{
  "positions": "rope",
  "rope_theta": 100000.0,
  "qk_norm": false,
  "attn_scale": 0.177,
  "init_std_up": 0.0456,
  "optimizer": "soap_variant",
  "warmup_steps": 200
}
Each number is 128 + 24 x the weight over its row's rms, rounded and kept within 0 to 255. Layers, rows and columns count from 0. Numbers have three digits each. The size before them is the row's rms in percent of the matrix's.

# layer 2 attention query, 96x96, rms 0.194, rows 0-33, columns 0-47
112:129105113117163106121095094117147145138144119120111117173127130126161143118108125122138127117096105104144123169142155110142113103113177078115143
108:161142104122162108142122084150146140129159106130090143144134132105136149098144124145119111102117108141117109144144115109126124132128173072112178
092:121153140129088163155154174125102113137069164143121078125156096101140094145155104129136158125134138108148152124119130129118114145132080107101121
091:127148144119108142142149134110123109093117139120166162101145080141101133099113201143130121113139116134104123119124089155099097132142111173138129
098:138081128104170151135068103114173130084135139101124156156095146131118104132101147131134101148137126111139114150131130201164116129131109115098126
099:124100094116146109131108107169117143145141146128123156141105128133085149139137125114117126121098145139136127133116164166127107103123150126164132
087:119092127116157115107094129129132127133113075131149169120121141119154139139101158141086080150132111098120096134124181082143148080130142131135126
095:148105112133134121055141094132138133126124129092122120128152120134091144069144102101131120156144116146139103142136117080137098150101154103133169
105:195162106105136148144132142122136118104120141167106108108129109133143099133109133181055123102140117127112117153135115133149114095114110131095139
096:087118140128113163132141127116124122133109098122175106122160127134091100078104117100145139112159122096118178089121125139098141141122101134130116
084:107137129099144149126130109103130124104088125158093073144126144139123095157139126155114131119144102123060145127134141119121152135143135148102140
103:156152175159127131126174161132150131107141123096143141117124099129122165089135145117166116151162150175087092111155126095113159114151150154120140
095:123159126108149124100124119136106138167135130118093139116109143145138126123150112063135127145110150101163127104147141083119138121134163153144110
096:105113107101153106120110160087087131157136124106138139139120127178127128108097109111175095107106104168168144129168132095133126115098206106150128
107:101102131079144111151109098159127152127143148123126177153127190137156115114154121125054110091104093139110124134108116069136125132131155112094111
100:113130144131103136100120194095133131134113127117100103091086117129123161124134151137092145143145089125077105139136151103174115096141076114145138
076:139170140142116157115139157076110122074114158133147114116122105127099124129136148128128152109151122099146099097162108163113143129132093158133120
130:113134139162104168113189183093137104136113117166132101102126128095108125126132127148127151112179156107125151117116095139118141132141089164104120
104:123108152158125128117151124162146096185128100162080152114151163099129156102152139123182092115130120117118159121129162111120113095158171112126103
113:126118158148138139158154197103148112099123131138127115079159111121131146135138101143146154158143117140122135143127098163134129157144105118073102
117:137104158136152116151100100131146140112172142147143133163130132141133130129142115143177150115098084120187170116101152086157141097124142110119142
108:116122109133119163137170133155141123131125121114187100093149111164147068157129137090121149169127102114100156123117158191135117116127133121150120
107:140165125131126111127137127157095127114141115109093133141126176118144142142174148129143130152101105130180089135173054167119133122138140145129131
100:135102121148157096139117105164130129131100109111092085096128171116168134111118136122103111163106126142090137116157127149157104135117073158123112
120:086101149114129121134135117136173130135201141122129138146134161122154151106151068130134149132109157097129115159100171106130125138091134100110129
094:118128146162108133140157158121127121173117162158170140093090174152170101125092145144142093139106159134122120096121147152089119120126159072125146
106:096126097106134172148130106116091101122105121130108116114123101110091096108110151171142140109135129103139142122137159161107126109088093120120083
109:138108114139140131120132117112110147145124114103155099155148159116125158108096119082137114126131134119122127173154125142118108097098091120159104
102:120138140129143132088118066110096122102162118155116109107140137139121149143104095111112088137180147126130127152132095158156175123127154088152126
095:104150130118142136086128107127127115113126099143106139154164117078130160173148081112103120090115100101110106144133109150085117124119138090143137
112:120116080151145127141117133124133141169134125127130129126144147109156124129113119111115093123113116131118100135167109099158113146140157087119129
113:130118122124089145111121151122092160123126135132145133144168147129104110123101110134150137099106130150190147123067115115129110131158097106116117
098:118120116187119138121138104161077166127136111132122127107100080112118143111130096126120126132167197160119082123158129102104123124133125105095108
141:139153132126160128120142140134139134123121123126113118130111133110152082169128172120164105150102171169063099151136135151116146113145148125131112
# layer 2 attention key, 96x96, rms 0.18, rows 0-33, columns 0-47
075:110142122109114152147130127131138125070146144158153126101112107148139070123134171148152160127102130131138118153127134143092108139149079141151129
100:150148150167133086097132127108119136161146161083158100135134118124130146130148156114113098145089121099132095115134096082141092130127148125130108
085:152112088121105117140080149114170146148114116153130150158179131119128080096060129146147130148117164159104126119152078164124134125105150145136135
097:135130096091130158123144114112125111164092107132093120143154110132109135147104108130101132145177142154136199142138151167152129135136129110124181
083:091145100145121142084162152161074116176068116147126088115133099129146121097155102129141125127110166111133126093124108108131108131114138152144118
084:145149151140153128118106110141120168159138095108111125180128132160165116177103148160108098160170130083142110136111099133097107188141124130128147
096:087133136132122113113157099137102161134160169098122102133088109139122118114125108116146075146087094172133150085143147110112137147133097107080140
101:097196165125124124137151085134141131167154124149161127120130192109126099145111121122167165104086166110136152145084136130106120164127140138135143
094:094130131092109124115150112105152116117179130139137082144080185107107082141116117136148118096126120154123176131123106142161127149164161131154165
084:158119124134168120132109076127134090154120135151140132138167153104124159112116113147125174140128162108155123151140158111146125090150124100161107
090:162128103119104150151124169125169111084132098116111189130145079120120154119133123124164141139093117129158155133131110126123155096141137101132119
099:106103114174141110073141093140108122111114141141138109089114128119150119159129125123119142102107162092075114126138124126135132161167112101144110
108:129102115137140131147096105132108149133135161118132139107112152129124140166089087187135133139158143139108120108100123137131115139138099141122166
095:110134171136129121079127176118131110158086118148172132123157124125114116071123132171067127106164156088121126127146141097157138112116100123147124
101:130131112128096148113108123115142103082096127183123113118136090093119126139129149122136153125128149124125160124137158169133132126104112098154168
094:109141103115144116103141096116155127110082162109130151150147153110103155121122154156136117079140167140173118132125146168135105154144123141147139
136:154093128077092167121175149100153096137122090159139137105122118093113123144112109135130158100159111136122138125121117131142177091175162119132129
073:138175152140153107119099129144143151104108147137153089168086158113137136088143164154129102103100144128065101130105122119116091129078112161124092
115:133154098140127159146097142103134138086145124152139113104114112123118095134105131175136161108135165106136134146196114151134162115144133128158164
094:069135155145082136127114108134122135138146124084118116111120170144149083125134139128060124152135127120159146132164106098103141128103110123100149
108:126097111080132108095138110151090140108107140110100103088132148105136119120087127151095123103112164139091082142125123143081132170122123091132151
100:130139140116178085152108120121092152119092124100129124132130084119100140118099154102114162114091166161128183127115125085107115110140156117108145
104:127138128135132133139140087117105126099110091098124124143072113093125121109104109132098089119122142154134100171106116102138174142115129096107127
103:136117122123124148134139064117168129100115118134116080176172187110140136118129139149130151107145128195115170155130091133128153100138159131120114
104:129125106095109138174105152141105111112048115156108129117094100138123134122118132092123177114160142125096126144174117166130097135142100144157110
098:122132086135148105144144167117144130113143095124134122153150187083120158108113127120109128119113158122119110134149094166138136078144115146132125
103:142122153156112105166149120116105147111114117129138101141131133097093142081141071083175154143141092149103133106123102167116131114115136129188175
105:098091123115146132157159111143195099158166113121176149141101161107142137113123131135130153091125094159096111119086143123154135130129152144104173
096:145168108165123141159118160140156093151128118073157105118140130108105171123117113102164091111127150121129140101117134083138103135138080122098096
090:166116098134138155129105090112084123160124109125159145123078104132104133098117132109116107161148156145151087106130140106145089131135183135139096
115:114129117129115127104156184128148096112107134170128152123102105119161140079120122131120136136112139115145157131136089154152144075125128154125099
107:122116121139167100150113124129116147159153146145144092135170124143181175114124111120102087134143089103106100110122098135120144160117165128105110
112:096138110164130121102105159076147138114159101139120107133073152165145120136118132170115124136101101113155198082146157136130133144114097148133139
121:126091148142075144134138159146083122139077132094165148066128104106127146154114144106153114096167124121137135145088093111143130124104132116120140
# layer 2 attention value, 96x96, rms 0.16, rows 0-31, columns 0-47
127:161130127151121122179115156148090135115091127110126157156105119133111090113170129129122112087180147141107089123137128113115153135140130153100097
126:134123088117138135140141119162090089140097120140142105164090127157154086081123160143152152138108132123152108179150160066110129112158124142164129
119:115098142110113140142151135173129137149152104150097158128136078101131126167079122122125126115115110112078146158161131164143125119128157126134131
125:135115166133152143139098107148096127184135111128142066112178147090117091117143108136174107130143108111135111164108144143115098134119129146083139
121:114121134110106126122113150120133148173139156113097126121123148137103085146142155131124137105125158148159109097175118112093143135114105126127149
134:131140181089098130161132109176115122085124131117108090108055095134128110151107163164133158130100127122133154164159118110133093147102136147125151
106:164098119118128139174143129135127117118134162144124116170173166153128063133094144098126129118116118140115125152128131180155147166152081146113112
132:129114155120115136141140136113163136121127111152133125127095121149138148095110106123154085094165113152158126085149173107072107146143122133111085
136:146131175116128122135156118128120135134074163127147088117156104149105114167139103109106136116151153138093124140150122098119138152137132090190178
122:132116080162074096134173121129142114126142158142154099127158121174110145077093146122125117116131149094155134175109128095119131111122137128128123
115:147101105162131124114115127121125150126129100098162125131161132096134094105135165160101125164107135143126132093160177147101162083138130140155096
125:151102135097153131104131091157108117150133133115092143131140117172102139099147137104151136153136142124122130129145135150137093145117096133176185
121:148155125164129119161107112107102124098135100116122123109158171124075158141083125143138106080127124115118170111118097112155128115150148102116150
129:073089126124116140132179109119130147121118151099104133179092135156124126162101165143126081146085147132080131132149126130110135132105148115129131
119:107083124092142118152184135163079129145124134141134145138125089104116157114155117126153126118109162134107157174163124100121112097145132143183136
130:108125138136109131070121130104134097155104190129138100141135140127112089128114089121154114145131117092106118172140106129146116128109105141131170
116:146136131135077131145110090113127111128101099108090147153076120143160170150126125111129123165109164148129149133134153173155105112123140105113134
117:105134084100150111135142130171102147123149081125165119141089135094143139116081153129122142072147162136141132125103097104159121142137135106135149
122:157111120125132139132168150153106124158140159104136122122143144171086126162103117138146135141111109109115127079094170133123132113157131131103077
120:117097145105149123085144143100118103100117130119116117154133136117139132144144161108114122109092127126149093083126123114108174105081139114130149
131:081106127137103105122094128138103090138145149114163093117106138099114150155120147112117117108136094139117146176137187166153119114111119110105116
124:092119101126125125131154145158108147128109207124160104093099114095169128162136131168161143117135112099131146123155123121128155176104117088122110
131:138089136134130108133104179116104109117134112137136137156137093125150110134139112130119122141165114115166119144126159085134134178098158138113106
126:191126127107126127104105108136144159188124109112140175131086139137155116118172142145167097150142125129150150178105124084103152093142134106171153
126:160120111156143123143136134151105114121103165100126091139098130114118152066118099107113106156123139200123122118128102160111127116151135131124119
134:128130124122134113138117144131151153146157140128115135160141134122116186169140116083129095138131130118085130180122149156126135138113207157086113
120:124157105116151103136126112141093112126120136121128090071163126129072129131118149125106130091140157130167106102169128082143131080159164148081127
123:163105144147114116126119049152139103133127147123106129141124120122149139124081157079118149114160163120146100132115141108113131146158170127127103
115:109129105141121153103163099127165128104125105071107135148161129079123166125108093098098110131109162162160123141117126143163101107098109150129114
119:157089154139100127170169119115103120114147139122145133107100134135154126124146125092170109127113060191157149124129109150130123106117148137148104
119:116136122135119099137147150127139134129107132179138151155166140119114137151094103143122120171075118132126112141182115168112163135100138131084134
121:091141135165151145100130129159199117138151123111170119117134171114134108141102138118163146134113143170165151156146139156141123117169128098134169
# layer 2 attention output (transposed), 96x96, rms 0.146, rows 0-31, columns 0-47
120:118112110077063147112173125129122121124109122124135151148159155116146085091121150076095120157109124108115132116116159120081101161151161087145133
117:163157111143111114105081136074104148119138125180110156086109141137079107134134108117155104127145128139136127150107086136110114091165145145162128
114:159137102105148105111145105122125086131132122153114044116135141161093138133139116092145156119124126136093113146104149089151119105104084157129109
114:123132084153105091162119108128137155147106092145118111152127096147132146071126127151104089125164174115153133130175130100153106107150145129153140
112:122130099160155102118076163112107128134107159106128103119163154134145111146114099145140102082130103159132107129115154139156131149168118145162148
121:104146096153077121108086116115094115142100089158102110126155151139132114159094123131187142066162108154154141120146129127125125117129145123131109
098:140096130105084128143101113122141146106106156108131150148111094156149093127097103170129129124140147166115113128096125105141093106153111115087151
126:121162107110152155125118169123110156145119141120149124167127131134115110135132131123107107062118108142081139078139089119133160100089138146109141
127:105109141177136147138177120108127135174088160153142102143126136135157121112159150109093074144180181140108147097113135100109128118100090155156099
115:144110140145109120117101073122160117120129080102089125152097153131164113116174130127128086114134107127141124101111123147113138151179098101112102
112:156153139118135132149120145124139128135167141114144124167094153139146162123129121136096152121108164166126108155091123148131114134116126074117142
113:115133124116119133123119162110120150149116069155152158081127131120153105069147133143171125109159172100126142138135113109131166075171105095145111
115:124146139121138149129120119123106117133092119106073142172115098139138155131115125113116095107157119107101127169127145102170105116115126118142128
109:112106109131141122146167104097137149119145146085137119091134160149163101120115122152137098121151108151124165130094176119100107139106172130164128
116:151107154140116113115122169098134125130115115148121137108116115117084131156133126124092103116133169147114092150134147127085065113106125169124118
117:078108151142092119131113100124097091125121162138143150110124118180134143130153148120129103138152168143138134093126114141104097097178109167154128
106:112140129115148148130111106146145146102160146115157140079115116132105071119106084109149131144102096164131112124142122099166173126127154106154136
110:138142125168134130161137140122115104130132081158084149116122095126085114117138106081112180113155114142110093087124145175122116125082118120122147
115:128120188125124147148144129109099146149099154134134120174120178146124144110155138101098160104117124119183107150128115082141135136114160142084157
112:088136104126116124114159136147142112178152139123104134100103173110122133160120082119090103121105156134142135099139149131103138120103165123129096
124:129183147114152136126148114113098130100164147147126116158089112118138128099159147119134109114123149139156139109145118130149159136084096167095107
108:139136137176131096134151123121138129137128120112083112106140115153109136127128155166131125135152092158131141075118151159112113144126086138110127
123:151091167101121112116145111138083141116129138138113150090135083126143140145123099139114085124117155109097067109121100144136142139140140132134134
113:126085146137127134111158142083151145143114097124162136099131121138132116095124158131124115136141170136111144119125137154197153120148122089115145
115:176158138072109116139137158141109141124142141173101120167127114129113104120152096122152098087090181106161153110106126097112142153142162107129119
119:107125151098160085097176103104124145136121111127112076103139118117124126114122126151111168118096117131104112139115095104098149170122108118164154
114:109112144141121126083134146115142106155107101123120126175134133141091132129130102102136135115174084135134089146121078118163081193128120117130089
119:128169153123157082106107121121110109127167138157096123155112121106120074120162131126133088099131105145133159135094118123092143122141104102089151
110:122108122091099134132139154141128107179135133108172138123131119132097113151116097127140138145112128110170146179102145114105152111144137163152119
115:114138133111137125129115133132126115130121136114146173153146115081151121127109126124101120163116152152144123115104097134126123115101105103102086
106:149128141150129106103156143119137141175142129097179147137092139160141139138118119167114141110102101149131125132091152104127144123140148117181096
112:093125194144127117126117193099156142122159119155137139153112144128153143117141123128142126145153109103154153122110112118155106155138110128117158